Weights of a small transformer language model: no biases in attention or MLP, a smear gate.
Each number is 128 + 32 x the weight over the matrix's rms, rounded and kept within 0 to 255. Layers, rows and columns count from 0. Numbers have three digits each.

# layer 4 MLP gate, 1728x640, rms 0.0507, rows 728-762, columns 480-559
107191133162104146167143122135133140161163145112099082143097165198146157095055162092098164133169115115119127085104125141125116165162100152178118165132082131142085161177145109070116143159057183168132136167117153097146104153062121099158145134
102138097115085104116130139132153192085166131136093139137157110115146151087164102165094131169112119141143179145106138101119137118098225048090126135144119150196203094116076083105121111097164098099093135121145140081134150110154083099125153123
150079099029178160172082092149162135169121101123056134140137179137150096150165152140217110130072143180121128123154179129141120130187109125131138145140092158135128101171171167105098153242138080152126158126123146138107167137105173068116179157
174109094118094068186122127162143123187146138127074129153122159155185133147089170152128167142163138082165159131107085112108134129130103149068119199125103084164109068122150188132192203150154136160143144078142095140084115155082166134114145171
128212073136180125131127188145160153093081099099130168163153122125145176156118091149099124124133111131102096174109161075100098140107111083116178089131067093097108137118068134167097090152109109121090105097172075177075175113130111155107112103
143113146092089135127087124133116171099138137168173090131165114180168101222129098102095092135155128174138155147155131120178141107137130166120142123126127111105112087110113137124130146154090107155153113132125145133148105138065138189207178104
134132124121138192104112168148093125153114123106126089130118107103175172132113110158189091134119061199129132104062175205113147138130172071172112181136151139109138125152165142162127119139165114080126173035155074123170144113106143175129105065
158183084159101139117192114107096135170092084152125129149093104137093168167119146126132169125122127106087074122121070095119120123131104138106123127142106162198105142160140137102087100117118101157174166036134142156091089111073116174121189140
143117112147072117127109131105080159124131076100099177135112123090142148171089127214117107109163120112124140099126151172143097056111085063165112122127108188086114114145113188058126126109098165095130140107126154166160124099143127177112147148
107129168129130138098110105187129137096199142084151155161161063099119192145150142194127134161097125118141153097116164094146177101110081182150129110161097141127082151108166130125068116123088128164137098165125058180087118137180090172154133080
115100167136103167125140080054119104152136180121110102098161090149140131099093154115172140139144065147149077109089150119142153128162107120136118143103140160100123182097133083150089137119086175079127112153114137098168155132189143071109147128
183153126173047137121106131135109134104138062158133066141080091115175119141124121173120186159132084137165059129159128135148140142124173123163132083160127133144082169122132160115115113105123098144114126134111143171118156130191076154076092109
131165074162074087105129086157121135129111127158109158128111117105139184130140108120150123089125135140117109127164123147108202111115080142113120153053189141135168122177122122090094102106120151116116133154131084160129098077203143133201141152
177141074080180155099124117144107176135182104134105094167149189171128175174084077102094074165238087157138096097163111110143106152173111128122111082176125086165073152091143129113075167130127162142168171119104119105144121089127125142229130145
077172129113093109124140113171095139111132096113104165208153085131172162098149154176099159164150160129181044148113071075122111129114110128117116151166102186135163083139136141139074132126156168158062117139144130164117183181127167129186110068
098145115134105166110159104110170166145104102196153112125111147114139112169076141063126091163143174143123154088129153128107101079166094132184160136136151140158112086120154091135125182152107167097147169092137098128126117073129131120136114111
078104155079143064107150149220122085137112108169095124187140142184152100132133108169165129166125249080121157155095176082119081134157133095149184171103121084136134102123151076149127141089168126108036147086187140170165132125139117118113154136
109132139152090136102093165090111122176129099120173136155112087200130086120109140169133092136171112175142112164174128156145155119138131083146142147118149112117120113074153127077146105123083126176134058113121175102111110178144121157138153122
124106123134158170160143109151074084190156158114141107154134090160138145108098130152139162152116108171127112049130140102108095113171090168098138088154129171070131155099190162133099133119141066117145165181143141141091149159122167149131114102
177119154064164095160126161162159107091109125171122113117134115124095162126156091115105142079108140121187118104111150180138178131160130160115095179130129131120138171120112170138152154110078194110078072171122082175152131174109124123150102147
148150128069198120172141142122103130107137165152185079132098109122126164167116105109140126127137173086134166168139076102124073142160189102169142098159136150110129197162110130106039133149140119166158107175115168165100134132105106101134073103
084174142096082069119107124123194147159134132142067054077107102148107153130057102139099098173168135081110128103099084128094100120143150161179143184124152122180132121172140186105139150103081117193099137097105129100094102101098153084122168181
160118147084113127182143087081141153190134148131095178160146162153137120135102134091138111102187176184078095181107137102196112110207134119144129121158160063113121161103118178092112141143142108151068164127162110129135149109139152135151203114
160161071077145109124083123124133136136111118141103084167150144150119131134127119155151134205133087119101120128096095120168124140140044095129093169135093115108113172179165078158070166162161100131146174100099161094109133131140100093124158140
107150124144131085151183166131120129107103118109042057135188086116093090155136087142186137076126139130169137116110183114169144169093139098123075126116078151108149079146062143099159109160105106163134098137113170095152140105106068145117101163
189183172141117140157126162135133111125142151102120138148221126165130152103046196175157115116151120133122094142144109140107071181115090040142089119152109084148145119147140148165055127143183062217145137148162077162113144076109189083214213082
109138122084087152077163173158120133176140093094120120153207161126147144134119113151145103200162154155108107119189090113142138117182095140118110088090204142122143122148127176144118122103156056109101137189161108143080117116123152126146193117
117101184094131127125147122075123174136157125107114149114178144150107130116110094126089101133063085099175157116174125113132134154118097141145117146117125103190144102102127153052131102118126137123107101139085107145158080104132096149140091094
108213167176140131121102153132096174172151056139136135145116131175174132133123144121109136110116192220152127056150100059139083108127128176096140154187169067179142213093158117110125086151146144128129133156056106045106082133161175156145155185
161123128159094124166127087122113128126170065085102163149150100102110140170138160080147117124120100059133102140110097134081142092142126124148138200097181122188112111192135121149129113073142137221039152144077110130086093177075146090115168147
146078113161127105156139102110151073115094147102065181133109037071067104119122108131140141154101099116136160088134092105165108161154140114131181124125123146165161108142160101101165178160119152081177045131141149156143104149143106118143127138
102111126107055131140117094059135142144098102126079142122126152150177145142113064165130088110115180117135136118094141183123133145141145142119102130143151120114121109095090152121106136108147132102156121125120111124123104115146073110091106159
163200122162142082130107149149164097118086236150131169150132138125138163121096146106117120096120172176136119120111145122134106167143115109148123150150174133166162100169112116131130150193064183143113133127160085077149160151172190095161145151
180073185125106138103118117097124107143148157156166153161147139162138071167090099109172110178109196154125081113084087148112115087117138147111161067131144193127100133151117136102129154173068130112154088121100052063142139083127110093110129116
097181160128118115087168135132115143170150134129098174074154138177175118111121100142112158158152124148079101146140173102172116119186138146100137088070182101101153131107167155119100154081132128119101153190143133112140112132068151185182158125